Weights of a small transformer language model: untied embeddings, a variant of SOAP for these matrices.
Each number is 500 + 25 x the weight over the matrix's rms, rounded and kept within 0 to 999. Layers, rows and columns count from 0. Numbers have three digits each.

# down: layer 5 MLP down (transposed), 704x256, rms 0.173, rows 155-221, columns 192-255
# gate: layer 5 MLP gate, 704x256, rms 0.185, rows 156-222, columns 192-255
# up: layer 5 MLP up, 704x256, rms 0.186, rows 156-221, columns 192-255
down155:538530498468546532496469486537451506512496513497473476499514492508489460485537490464505480498479514493535527521519538543506510497492519487540479472479486535471465475503496524486481480480495491
gate156:503456478504452497501524475535478514504524474529504518516501515441489496455474457505500459498522503484504515479502513449523517520519487515476498504528497530504524508480497504470533559482545489
up156:495471533468490490527526430496518452519514516492521494500489520516449492471483527468506426509472506473478482476525506500516505488466492504515485520508497522547490499491517490513481526489509434
down156:533497526480479471525545504555485475520520519475482529505462542532484494531534512516482502478442456488556470510494523520518514496494497466520500512524495488494498489503487472509527501521495522
gate157:489506477484525511514482446518464496503449528463484542465529485508490509496527539497515482512518496524469519491440508509509457520506514501520480451519484490514504493529472446516526526528522512
up157:495486504489536493498539467506475526492477448494481554505517490516517506475519528521511531508494476484484518516507489528554514540530504475505460466493492515531507534505487473480503488482500541
down157:498525552503455537487466493496527471502496534502477546493503481493522481515495499495498440518520500488437490539505457526542498529546484510549478493485523489463507434485487488517502485483473495
gate158:528481480497478518510447481497460528488477534491516479534478489478475470521519491503514513474471511503491490514506488547487518488492499500514495510502502500520485479548498496518477502497507547
up158:498480532497530456511465473498496539559507500513511530501488485497506515489546511513511458540493535527487510496548495473519508465466543504494457499482487498527468526478500503523527485490535483
down158:508462478450497485516511452517507468515474488503510471476494502499472534470503489497545481538519514534528493490525491480513503485527506520527530536534470494495485463540525517476505524514514502
gate159:467487477512487559485486495486503583506538468434503511482533487537479516502529499530549505523497479509541493521506513447487491504469497513495531527493499489547475518512486486511498471550484482
up159:495423461451536482507525488469505496514534511496497466476510513440509475503502481489506496487543502536486505491498488530515486541519486480481485518457495536523524545498485538489494461500523486
down159:488543545465529507474508495477511483465501518518480493502524494507474502499540496514511496490537522484470486509507565474513487506526448482507481522532496493486465458475499517525497484515451477
gate160:476491507455488488506525488482460504488485508468501543525486428495506474534496470482487467502517483489481473501493483494505492472511513464475454504494471478542450528473478457457512494554459538
up160:485541493493527518466497489479483503474479502487485486505447507443475496530482502475518451510521491571491492527508466502463496516476481501482492505564503475475473489543538532528493481507481494
down160:473489536500464490504535463508491521512532499515498485523503529495507513458483499528508473474510466483479509487538508472519476535480527514496501491478548497490437524493492491493534513537517491
gate161:490470472510437492493495478515524510491494511514491513459499556500487473503494474512487495521440527496476502498465447488513419548492511489489509494494525531508508490510510498522508549518524502
up161:496498560505556542491515493484491513514450485518459539534526481497499456505495505459560516531491495488515472491474511511496552460517505539525490503511498510527511496465468524476467510479504505
down161:519464528522501506478492555472509515482480487510510497525475490466469469485504496530485493501539469506482534489508486525521565476496532479518510505515496452501474498494477465486481513473482501
gate162:495512543479488479516524461491513519508484489500498518499507496478485487487463478497483504547508479471481480495499524491502551562491492498511531484432486503516490506518453514528496470525489528
up162:491478516495515497525468477472467498533520516491469512507509515517509539491508506475490507471478476455532474467523499489452484467517451476547521532459473487529482526484471517476511502480493547
down162:532542473535553528471512463485521508517471550525514535514508505547470516487489479497487498485518501485488475511550522552487532538535514493478541490505469498517461461527473503476530498503499472
gate163:452498530500515516477546496462487464499530510459480484513463462519484500568488549464523512501495502533487469476508521416527489488496496541500522493501486478462514469500457501455553488530480517
up163:573503510515512510505482500525484486460519520519524461495504535472505504505483495479483526438497502489493524510494510510485483484532493507471522466521497465509536478511503461507488459471518490
down163:477514488521471518517512533481533475533504492502519500448505482411488491509487469453498459482530504511489517514487501484537553501539490491462467500507529500511472492519500514550516493517498447
gate164:500494509485507477518509470522503466483448502471494493493556510510520522450497504477534503489525492515524513521516432471510478487493456445458520479487488506520495517487471504481524534514491476
up164:446479482508472509461505458481496455515500487491475506488529497500499507443512496487506484492489456514465517509536498451510532508477478493489480473513482514471476535553456484547497543508554449
down164:481467530505493515546481482518507549521516526534493478514503541513496498484521547472557538490512486481524473520540474489472451508528473419502452509490525489512509516469533510477487493508497508
gate165:484506538504532491546485475482488473498516503515519502473502481491546496484457504473492534493520484522544534518474505483479499491508477516521472447510491481505588481506484475550483471519468513
up165:523543514488503509466506517507524481483516536494482453566491473516486558509475511494452505495519498510512504568542503479526550541509470426507494471542494508491491528481489503495507496505497522
down165:547509495516509497471544489519498488478478455533452532506474485520506502513505531499498524546485490472535497523487480468524520511514512505527501556485524568525495467510511509505533502525496539
gate166:512541485512511470471474550529474481472463523518520497499523501481489526490540489501499460524484517484491460500473488514501533509500545517491467517513515506529502506559493467475440501487521484
up166:476527515477486527506514560534480505485501519545520526498517496495514519484520522532505505512483529502505454513506503490536535512505517505515513520497440445521569505547497516512471490495510530
down166:521485512530489483531519473537503517500495515497481463506552488507535513508531509505520474431537441482495475459477519513473488479498489479509512487472528457478512498523488487469465466483474497
gate167:418497512499559514489460497512543527509488507490485451496491541490507494507457469512518467508499494560452481542499522496528505477496490511542495509536478497516531525488510478560507494511495457
up167:438549518515532500508509478493525503506504504521507455510475518545504516491457491475492481554476455518479497515473484503501513513506481474527495513501490496442508499518502500519499486477464477
down167:507472523501516496536529493536539495503474501496507493509502531525493487484494482481514471483516498540495484555489552480494486474489501486500506532514471512502503508532556514491543516498500453
gate168:511431476492504527521481519491514493479495526521517494481422489510522487519523532515503489465483504508513488539533486523487470530479525455488558475484499500411476522499511508511504472500497496
up168:517504484508468489504511502518491474481525489500498475517479538525465508513494535509510484488474482470518519510538501476455473564443505496490503495455508479462508516526503528508503471491472470
down168:527525486528453516484530493494534473505493525518519505510500505523474486471499483504486511492539497515514514518503521495498463485475519534482497538489486496501470490517496501530509505482460532
gate169:538491492531518462501526492498508467502469521522492503477495489509508493486491487454456489513509490497500485544538541487508494511517536517520477534548513466492477482528503496487482515485467503
up169:551534508548474528485485468492505490501512507560505515530481477515494488499491541497517511498478467527525485495512516522501480474483471483470512482521474512478520515497524470503472485530518501
down169:477493542488488528508525476511483459483498467496500529491468524498545510508513491476537515489482486523528494469486495512548531481544493505512508470508494529473509500480523491508528502494481500
gate170:471439511509491500514523504509524536514562497495490527551452505519473500511488499486527502540485517528502507549471458522552449517493488455477497477479486465507506520537485486445496518522469500
up170:476534459466529542483467517453549457501496504458487490513533472516523458532518503519464526477519468500511529475479532461517503468465529536463465453466428507503494513445536497533478480509506494
down170:505524501470513498484475495474516489538512459551475503489527500490528507552531502476519498521544491517493499519486505478529488528470548466496502477519471527469488513506500531500502446494485457
gate171:477479522464516456510504474491516534491519494491465500469446515502512510512485503518497496517487555502514499493449500444520476468520497493501504464494478492497483494490490514473478513470476463
up171:469522470522511509486514519507480486495499509514483511472557469524507473490494482520524532504514497483540489489507465521529523513518507540535465500499462529481474520498548515507546470543483477
down171:486513470499532524505506465495523431511463478528485504508490516495459495506506478551490496468511498501509521545535475516473478483477499509526511520534500538468498462481548516493479469467481504
gate172:511467488504503438454502534473491510496486495472552497511478497502550521464512475510489487491494530539506482458496504518535467499495532507468490462503517551520502523494459482489533531493491522
up172:524464493495500475559519511474489433540522531499478539499551503497513484500486501508473488487485532466506555477483481517497487490519465464515482481515495537496495513502503509525480507503480502
down172:498479479535503532526516499505466489485478512562491493485511512522461429470489505501497518526483532470492512508488465537529495514532515483506490488473458484528497426460571477482466537489523484
gate173:495510508472499519500532484499506483485464509495488496511521518490482503511546547529522476476497500497541451500506465463502528530551497527519483521490493528478493470549456534490495466499532477
up173:486515500512504451505517543528494460541472522458520491510523483521491482466467513543452504509506532454488512523502502512471544495497499470469540472518502460537509502507497476524480493507519486
down173:472494530500527513478525422511496562480485501483496528516476483506515477525488542451477520545455538486487528477484468499493568483501515467524475468534454502448505502523472487503489516473491513
gate174:491528478528472492504513507500489485499432504532510491495491468489548436500518481499496507514526471484490499467494442480484497468434494548511457496525515493514525522485503513561476484475504551
up174:476491523501504489494472491517521493545497525521493512491474467536533508510554514511515550480499496499485455505514467494511471502443486482508484479484484482535509476513453470538506456485510435
down174:531476504465491519479538469501493509467524495486486450484493514535459490498554496491481537506510548486538481479517485502459485534527532524503560472488518498516486518490508492500538522515558524
gate175:576510501501461477467491487480505498472490490463527507537570483446484507535476530454518489520567487565483535520526480477470459462463540530537534537533547480441486511488503485457507466497529540
up175:492474509535511490514523506516558499497517513504434463504483495476450499545486482501448473463455554446481488467473442498508513471502512498469506499436480521501508454497525489541552514522465541
down175:507473518465512554437550496500490507530535479525510514503507511504557499478534510498517461493495455472507463482482505485463516491538509527524473496506524505514534505486487502484531499511514467
gate176:491499529526546513496538477469484501499491459513507533536510504484513511495490517485497522498479509481494495515537505472574479480507517505507531511539494444460505496518492517519499540477514497
up176:543492490484486510545494507498517470469470448463480509467493508456479498503492522512504495506513495510498533485472531528507569513446517532525503514531532516530483444503524521514552522491479520
down176:491478456472514506492512498477491474455475492527465514501503463513502459476521523487503458516515468531500482526495500471481532456528485490462536516485517459525514554442493460487507468532506461
gate177:507476545482488460456479462474516516454465486543501526496512487514457513485499478514516492473496439459528503490500499506489531490527529518479499515482533529501516485495479544541497500517499526
up177:472480451511508474483536475492511538483510508485509476520515474562547521526523493524540521517476525522501529478512545496491466478477454467504492501476489523459475529473529533475505496523476500
down177:481522501526479508493533503477508503438484489459473502527510495499500538472502530508479457480480509531520468492522526483491512499479483483538524495525537553510472488485456515520456513517481499
gate178:486513495497481475495503534494484509528497544496508482501526516483497466503496523516468507484552545505513519500480499526526539519500512543512471488467494492540466504499535525507523509500527457
up178:548523503544485499499471504537512469507516483510480503465482518508467480526484477504567460468557485512473545510507485502514471517468536540437484491504493481489511497490512558507495501505447476
down178:515491540500490467495510476520530446477501522522458474480494507560450487507523547513531513543506548503494527484476487449506510495544520492467524510543458495475488512498546518485488493540535523
gate179:476530493489499497503473488510556471531499469521478503485509495511503472469474516515489527495504487529541460532520495503530489490449448527551455456519552479463500520480492505480511531472498473
up179:539495497492510543519512507512523537523528459525467518522487517434517512504513505531519537495483542490482525497491500487501457474486490444487497530495508469567451518488499458493487536479492514
down179:511529509483492507496486529489523508519489482535460510492526485521492530535512474497470556515512499483535478529533462464495513503522500516512489490530502520488517495442466506520497515469515458
gate180:519503491522476478552470466527484466543517472478479482542482511474426490492488521521529434481501485522493503518468482465491499491534462489489515501501511503494531559487505458525501531505463496
up180:504508502539532457510517513446567509525460537449464539494471474497503476516486521489469502513478504471496520504510448512506461510525481478494476463500552514521461472483500527473472505523472534
down180:485494529442511522483496513504520508510518515515490468500521470506496499493506533436454516501482551502505493420466526504509524488515490494513474502483460479473494531518530518522474587540488504
gate181:522467476481470506440524488482494507444512503538513468482482501484492496535495505510492509551536517465485516530505506491466517496534467504527485511503522488516517496512520503481534485475525506
up181:528518518486528479547498502486488506509501455514483500512513542466472493496525499508513480486524464520527482521520513512486496511491480558460519495498511481524470464468521509531529517518476510
down181:502500541511497454497503471506487483490483506506479498507516517534502510498531522475444493488527485470526519515508493462510486469478500545510528483485469486533504480472504500528509471502527494
gate182:516495524499487497468519520520524530528522448471454530496516478490499478504475464469473459500506497507485496484457447539481463472477483475472468493490550524467519496481480512507495477459538487
up182:511566473484488499467465497494508504523473496486527500476488512518471499512479513482521518516509502531506463483512489566510549492498454553454513493457528478504507507470506515479503512509538513
down182:474509550481538520519461507552531496483496502513512517528500512509505467501530497502443535469486525493521511497477513528562507527488516510456488466545514543463497489481522510495508525508527499
gate183:477472534503491499493484505523540483480478511485450473510461506501459483458458471504488475513504507467477505556525475494464546534521498514479476517503503504486502533518469512541492521512522490
up183:519441491475520534471492509495481471478470520504471496525490507482487467502488532504512486499488479497518500529511521468517531479492478465509487490530485529506528488522485485514486474516461496
down183:470541455476490496532533507539510526477533507551458473442525503541530470506545541490523523486506492472474493532455498516497509487497479473504485488507537477496464515476493478523508493546482496
gate184:528566517497521477498499472454482549535491531559521546438512523503494489489463509484525468496489572488500545480491496517465510505499518536461560454508519491513449476519492478492487505551490471
up184:531482527488493530515468523503518464511527512490530505523502509469488501489536507496468492512504532504459494469474481477504498481497511425499498449512481499541526492517493485529541519499536542
down184:501485511524543509541496492497507501499508516499518507517534520483491504472502508470501474463512498476498514483499494488492498526508535488503534518541496473479449489516497498514432493510496530
gate185:520493504481504511479477505477540456494521529486534488508518492493481563477497489460485517535491481519487467509523507478507507525520455508514463497505503493486496489533471449515504494530516491
up185:536502529492491522492507488482489482470492514504537512507501515487492462495462548479527516516480499538464475514512519508507454504493488515524459477495462465455485498492530501477482500545490504
down185:552496534497522567472469475459507484507484512523541487471510487526516509524522557499488490519501465469516526508520488486496489512521496537489532519511494511480505502468511498523522481468507501
gate186:479512508510504489547486490459522514467474495511486481471512514529496499514534483487503533463483500454522545509503510506505449491480522467493485516523538491491461493494486436439489453506517481
up186:545490481545478516485465530545524494481541504497505473469475486545519495451507542521511480478451530515511458495492508484506510494503477526509511467482505458516485522465524486506485497489486497
down186:505554494473505518477493491490537494513481522478515489543489476461517449519529491508523538514503509488527512469513487468540493492515516525496490527487508527463517481550477511510483499551490475
gate187:495487459523497501494530480526458469485492495526493471509499490431531504469475557509485526463475511479545504520454472522502503524482476456486507492470489486509511502493536485507491493518519446
up187:522509489467493521503500544480489461510549511497525539532476502543476490511517542506476504512491484476481502522529497480488469524504490502497488483541540489501492446508512485507510468522487486
down187:525516471501452530494486470516520498514488519519540510506488481504499496514488499502473490492484517481535493518515497520518457486511526489500497477479472511461474492463470499534486500483475468
gate188:517474479502493496528494486504553521526504488471461507496476505507464499505489510467508476446509479490510452499474518510510445459502499487494469435517520503543481500510520520532455542533493474
up188:507533503489507463482482494533489489474508470547510542471445523475503493524510527573471485464473512482485483476506501489498511513510515462462533500521527479487470484498497485551476552506495492
down188:536526461524530487492478577525490499498479475500514516505506514481521546510484453508513536501494475531468514494528458508507459459495495498483499489513489490505488445503458498509533508503485499
gate189:505495444517559523509508512517527489511545523507493478489469469521465484499532515512519503529499485504515509461520505524497482472463500494472526463515500487487495504475507524483503509470497494
up189:479534497481483495498479519498511520556485541520541474471508532513531513516502496483508496484509451544520485515488499537481488488522481508501494536483520491507478488488515528474494507506492488
down189:489517497484563502490485453503500478484512458493500473439518474483526509455522533494524502509493528503508462516528538505508498475488446459519465548471541514523485496492493508489515500517494483
gate190:468509511487514513508523517513511489542534533490518524456478467508504509514541491532528503481481524488508479525467514505456498489513512491481471492483454488511472479459487487497471476472503489
up190:498489463510501499452497530495503504490505489469520518490513478479461495487477513553504465480519531515511491531510508521521494524503501483488524526512596502533467535500493547502557504496500518
down190:447516496486531489495526479467513489496492494545489478507538500541485448460512523456489510501497527508483540489532514514500494500477491527525471488540497481468525457490512504477505476539454512
gate191:499498478473492456509503482474503488521501436505453517515506510482503489491528513481459461555536495492493474522505504511522491496451521518506481461506517491541489543471533551493514480490546461
up191:483512528515499511526454522484478495501516512478515495514514518450509506500555511480506548514519507473541465509497479535485513515497493499468486513520500494526527492498478513520516470485516482
down191:542525454486581488495479495481452519465487527436536504491502471555510529458472497484495480509532509499479477476477522499506474505514460506538471480505490474519529490513500507516479519477477509
gate192:456528513526483454462539511513484500482529483511497555511478486474495519542525480502489500483540501483503496430498526489504484499486486484543477470423472490510480486479475463484512518508514515
up192:510459442509495488480503522448456544480514551498490515491503478500483473514517489486494522469511453507502491508522487558450502484493520456466473511495532502455485535504527476477525503496449522
down192:461495542531503455529514506479487515546519485504529494492517504480527523491526470481468494488511498470495473500493508503473490495512473517493532499441473464520491513510507494490524503477508460
gate193:461501505528464498505467516483536467511491472519479508481505515478473508507514500467522500515496506487476551527460477521486544473476513509533481510533519501511554499486491505484504509500522516
up193:493477512486486495458451462545493452514505459557458506532499505501500509506506530503499496539532501492505533480529478480522481549517496481493493492503522471534478471490458502522477474475497476
down193:513493553535510521483487523490475540536520514498532499497496504476469453507479520483491498496465502476495529550510509521506496470473517527489498500464548513485541523512486511489479452539475519
gate194:500495491479467498519467500468466522464527488470483489524505506469505499515469516479515503539485470479490503498581506496523535517512520519553518498504505498481505485509493529533511530488456489
up194:530504484511509539502504518529427487534478487462475508490511514502431502490535494529485482440508457488490478477491509477493504470468481514527572491509495479549540482532543484466484507472485493
down194:458479487508513484481492525492485522540499509482498496534497492488545475501506455503511488531475495444509513473555497462543489537502451518509535485494489483489487518526558496497506481530475500
gate195:452514464444530500520484494511492510512516509487480507479484529462438523535501490471518487490452460540466464552497492511471512523511468505470508425514487503469476487545549510511534527484481484
up195:508514460485488505528497490529442487487538522487475527508511470527529517481512502491514498530516454438431513507487487460494513499483492484499485522570516499549454500524486550507502445499520526
down195:499488485528485490530543493493503509525481512510483502518450481561523493502486488483508506538491532472506481496503451474540521564467480451497502531515544487488475502484486520462525476469507481
gate196:521528477512476474493529492447508462535508493478545513472506468491478493474554517505541463487511470499460527455467513513486475510519534476526507526508510500528477499490525548523475508529568489
up196:523524491493479484488530536487598525457501537476527547454502523513480527461495523505488562494519503493521507451496503498496509502568510476529498480490467528522459532509508532494504499490518495
down196:539491501502508497532523453510489479540512476488523537494514499505493548523549550446495490466500512492533475469469464517503460478526496445482479481532484488534513489571495503450471487493482543
gate197:499493532474487494537486498469486492478468509468465504504464521543559512520446502447521527526510504468539534491494519490466454428442514521501457524528472508496483493513468494505478490493508493
up197:472500509512473507506474515445534505495486490477473480496486506475574529486473485517521518509495487456492535452524453496498507470494466488493477508488436517496519518528506486498541469494479510
down197:512481492501490519496478512493492484505481543475523523469510484477471495463475497471509521486499467459474508502515527503525478456501534476473535509484449496508525497534512463472524495520485498
gate198:508477522486513543477508488501486514509517525458473479517481484502526500477503519429499565502542485536492480507476499499508485495514479505526463504473546430492418520506485492487516514507498484
up198:459459466513531489444539513514503491465512479475458511538455485493500476525450442535533489534504470493503511481532513508473541502475524498476520484519458542482517501531478459524523484516479540
down198:461464482493529488495490542528506506466501497531506517514501512451482564494474468521482517509480536520480490501516473493486482490479509504524510492512472461477510492521517496512468498488498480
gate199:495492528490486504543465487511562495545477506524512461489543484520501469504513534537550511509470560518516479502511523498509489465519462503501468534534495535452524510543460481502471511541488495
up199:505513472523518491519515494501505509515488498504462509496505470525515502475514433484517473497507467470511502510489500490563522539467503472533541527497475516507502446479512487468527515519481462
down199:497496508495504505458518485477471478474500550497431487499499505504526554515495452486535480460514476494543525507463482502476502512485490545495498511483530518511477481477521479503474532510509520
gate200:505514535494551542525546481483482511502462511521479529501538468430498458544500526463485488491479470511508496501508490503532545504489467474504484510517497470507523493511507478516445478487512481
up200:502497536476529483476503497520529452516488457515505490478507516518507531450507497526500478478519542459489489483499501513511485484447530537503502462494504489522465520503498518481544515518492494
down200:521537521488440502473494492496523498514506490516475524496511503499522458519533491513455502535481480552509504481522480543463506467516512518492570509478509519495447492501497487500537510528463498
gate201:494476453490494527475512477489430477455507518511557496482514500468502492508517514472518499519523537498508424488545493498503486499529492518500499493529540486469515502485473493527500526515549517
up201:473485453495495475498505545503519532464536492522527460464511531505515467523489528514480491534534503493447531443528487521481495557537499480520490477524504452490490474516528471519529535485523571
down201:479504473540534517515486555547487463483480483539487518485475481530527471471500501489473510540482524490537508489526486462488520470499470502512531506574497526500515466509550495508519504468486527
gate202:489521522463486517501540504494535501477467486470563496477485522477496449485503466520474454495545495508512496492508456471487499529499523488520492555504512490514484492509530533495440496506546468
up202:488517538526530487531462485471516512517511468477553472523518534489514479526492500484498481475487544514472497535490467535493476509486483470481518500467531478506526496521483502483515511541482553
down202:486515473517527526532482449519497482500522499487491523505473458469518493490493538473515496500471485492500498507497475512496494486470455460502545524533474499477522508506497514506487546483479525
gate203:509484549490472485480528476492515479491498509473505558540487466489506515488497489472500477525488484509507488502510491492487469539460488472499477516519501486493540505502530457507502487500487473
up203:489468440495440475441479495514533502494485472468524523490492529513523525491511514491519476519479526466491514479497541500501493510524510504511490523482521515520485489535507526445523473487494544
down203:491502515470486528465479511504473464475509487535493502540488526485507492445461466503478499506493511557500506528493491504519483493466487482460515499467537472497496507508531493516469485530506486
gate204:495520484469509493497483479512486508444502517497500477505524468492561505497519507481497521551517480463507537489460503505515483506487530543533486495541457510498466485519497507515513518549516479
up204:547497488496506508483546473511507492481512523530493546443498508511453481463488530559501516483503500542516443533514471485499463476475508501475486486523466503530494488509508500505544453478463507
down204:519481488518526510485519489506552545465529517551534478483509517469473484482487494506509458495465546469532507502470459505509502496547525465481516482455529523485458517464493509494492502488467524
gate205:505482518490494456480541494484516485541493507569500580513457545535468473521520514529459522518530513493506485531556493542511491515531496579494499488509510511485522480465487514516490484469527530
up205:480486488511539454505499526533499468520517452516496490493483563515515511519482438516470544462533460493519492442451507530470511472486485537526532502524498468453482513461495547527523541491515515
down205:520464509524501485453459535484564503534541480453462521544515528574513504490471492538445436501473518513507504524530471529525473522513485487506488473505618510482479496461520509524511507464521512
gate206:509494501531464492517493510487489515524505493490496507434491474486519468478516460496503517490488472476511516471517460520567487533506493556500471468494524497469516527500572477461495506504559521
up206:488473494465515524505523477552541509471502470492480509503483505507489482465508526445496493536495475515501490463516515437493541480495486566494478503530527497506514474541490539508487485513481479
down206:494534535461497517486483530487497474515515483547469512492513486512529552530494463499463505502498522483510486496527529501464499537486498501501499514473493488526463527504486483554486517440440485
gate207:499557499525506491559549538535492470545472531515474449514508486495498487484496488503509481472518518455516514502505479494491491492516482463479477520521516537543484470482435496510482495546455494
up207:492513505471494530510502516558510525484507520505533469465505472476481486494488492557467478525463489519503502545526493513501505508495536484502496531507500482500497486561497507541475548515490477
down207:531527500512495485478481484514510519535431579495506492481486496487496503466545513499481490496499507514481532499504512497514494484492519518518499477518456522535509502494508499474540510537489537
gate208:466529509503478490509438504545477502500498518508527527506466482488449524500478505507473499499489523512500516483520482474506523484518535471501508482512501502536484497505468483500477442500507469
up208:451521526493449508484490539477522472492488505501486507450486541494503536545502516524475505534499531521493513523496490542521499481468540460481526482479504481473481486507473508514479507500497560
down208:512477545517503503482516478467472495523509441487484495457469540497532461484513502481485490486472461476521485482468515461477513499496513521523512500476491510522506436487454463513471536510502527
gate209:441518468488476465491474527518485509470485492481532503505554530526482489529481485474480538493470519521524456481468510495487506522473489517481521481564445537503505500497485566462482513481499445
up209:539487496507547533489463502492524474512549518518473513469469487516529520460531547523510472506521486566464493485543492482509470529528480456501549518430562508530500540470538481485525488531503479
down209:475477486550466513515469511497480467452500497514492499526513504488462502516479451496507513472489502510496469491498480498521473488497528528495493505520461507486517485491503508496495525514501487
gate210:483502506526502470520549490494500483457491561480505478503458505497494513495475502529457462466487529509460528469493482486487463502508485529448506533523503520497520487441480479498494498502528479
up210:513483530498500505514536480480519511518509559481469566513500475482496551437515485486502515530504529529500506469515465494516515500485514518492470503502485505505486510506525538514491489510477482
down210:493476479507459505524495501462468512513494490476460532496475541480468515559564501537453498498435462478493506539526545447449488506498495508473535493475464510491494471459492520456522564475484482
gate211:456525525509522481450477501492493496522464462465501490484457532491509486481538533522488485493480492440500541489475540509523511511482538482467498478520481476477492508514486503480529557485478533
up211:521493513480468541493542528487456492502480494474458476493534528509467469448462524471505522508445517511523472467469480498490497485522500520490515522469536524507487532521497500501482506502485479
down211:544471505470536496502511489485522502499462514501493519488519460491474554524487519503462515530497508451507481511518553496498501494503491498527464526502490535482470498504478500488523513511581513
gate212:542480507505539513546552486562524457475483491522542537506515478498488559515503496471485516485487512508501496442529512532518492519486503469510488482514473484532476469508477496520477501492460547
up212:489513459503475496510516520516534469485519526475515542508511505476482499491472503518477475454540500458479526490499523549501489523474472489528514511494520457493457511468490484480500449484486484
down212:444499513500522517508501496501461506506484515514525513500489479513500476508483493483502502515458463488491496518516441558488478512495494525514511483509488520512514480499547474463513523490501508
gate213:522528527530570452490525489487467485486509513496509544468501485515501510520483479491530516471512473502485492495497475523498498498541510481489501527501527505475483455503486510468490510512472497
up213:473512518562459466515529473542524511528484543521459505463487516507502471472455471479503507522559468476488519549474493518539472497500486506507462471501469494492494475530524461460524500469478478
down213:518467561504534489483484476475471508492512495516515503505482486521496488517504500523496497456489494513498471509499486534502505457540522553492544504469522484541448504496489502531493505494509483
gate214:523529494509525476459501520543499520529489505471460524523523473494545490535479466488518467489517491501497481488515454552478530502501482475514445451493519490482490471531524520508474476478510475
up214:490487467520558537504477473536513472477469461486490504488543482514523476474505531468510566537465479487509489462510488525504480487485503492515439462486548472468512502538529559531511507463514492
down214:461519463525523521500478514489525519493498480450495466502536557494501482490503501462512507557468513509498533513499510453510488494540484493492496498505522527518472517526513531498498488544508511
gate215:558474530517471482493510494484491487492476486503474500520440492471499545521467505450504566435487523493508526506544517498520515519528514492459525506515466534524546529463503501535503502459474464
up215:487505500475502482519507496493508484459494454478510497492468483507487491534473468536499509513503476504527532505562539522499498499476473500484512481498499461555479517500491516487491537515489502
down215:475518514483480472467511518498464503483488502480539506482497522495487479513478508487508508520497458504529560523511483525495489500486510514497501521450532518512494499488520485488503548505499497
gate216:516496511471494535495511500515523499498523487505487502460499501510499461524494516485484541529516486526492533550505473522509523472467500538482518498536516498468445453501460494479430466513490499
up216:487466508465517454473504500457461495527501489502549483556462492452460527589468464497547497487528479528489463470506511417508493525469491485531473494455515457482517510550521507530507537514475482
down216:488473503478527508498458506491473527507493504503506490581514524468487496501529521523522521463526493535510473538518533492490476503461528483541522504469463485563511474537546498520503513516496492
gate217:506464503507492518518530529482460480459479525528496497505510512487487521491467462476489463480490512485518499501497479499484512478499521480483498522528483499479497484442513498513465441517489422
up217:484495512481487483477487492501541490439514444527505454505468512458466512489489524502494477460516524509530489521524533521516448472442499470519521530427501496492517489490496487498461481498477456
down217:512480494508493482528498481545484496493540479484435482465494439509527484482461476496513518492498522471523476524507511491502528538459541500458520492491499487517512493509476513510536523518516486
gate218:522472480496522505539491518508531496492551551516481523518467539463438527508509491473496498480453464469534478529485525499514501452479489508533513513486463480537490510501481510510511482489506511
up218:505495557486503493499469509468551508486522522507494531530487457500522496491476508529507532506487437536508523490465497544517521470439474546547534492523518561481509463500492501466512498502502500
down218:502534515472488510463496506533521523456461516560525477481489505501574495509517504523481565525491505529472541490530444503524462517501454539511541501473510557502517494481475491508518502494484456
gate219:476508519446481493506489521465492531486545502511477491446492531480488537487479476513486473467519467454505529510429525473527519502517487547509464501484474506450487496514523526520501517508499538
up219:482501488499530462569566489437498487474510544452495485467471487467445533466490520507496537515491475505537524513506486515506459528505490507530485452525514515515535530456497485492503520485474526
down219:515530500505527514475541477519523489497506517481466450488431467482514507458470494530500532473459461512550489446500474513489503511473471510534498506468503500474503460500495518532497502479472472
gate220:536483519439519491526511472434475505520478523524454465483484530503553510525495523480497526466518483487527481537492527480502530509492515528528465488498505441473502523505499494470445513512429526
up220:453508500518490487485486479460505485472479475488502470520486485517468502505484467497495554517499496491495500464523438477486509477500493529502483509508454540534493477497490487525484527493520477
down220:467518489537494515465507504504447495458510488466536451545469465492511528497544499485507502517510486465472468521497519491517518528486470509484455515525514500534479518492492535524479455494468490
gate221:483483508465499557529495513499472496501521468538497505491490496476508492512515517473451485485482480513495547491485445500506472507524508478490466522496472516490475487516514491531520506534542507
up221:542495508486506507493483509487490488492492467470501502487521469501485509522466491538493492486496481510492540547525467519468465492525476482531505492454476504504486464445523484474536484491513544
down221:490507472489511486479499513506477517471484516483497461488450489489520520525517493476462476504498480510466490538501503543504485528471452461502478512494505503496487481406511490481503482493495512
gate222:500545506497487526540469513442493546503524530533505471487515479481467443478517485491496467494489493502517541450500499495496497516510502497521505480467545479453473466487497484484544505552481511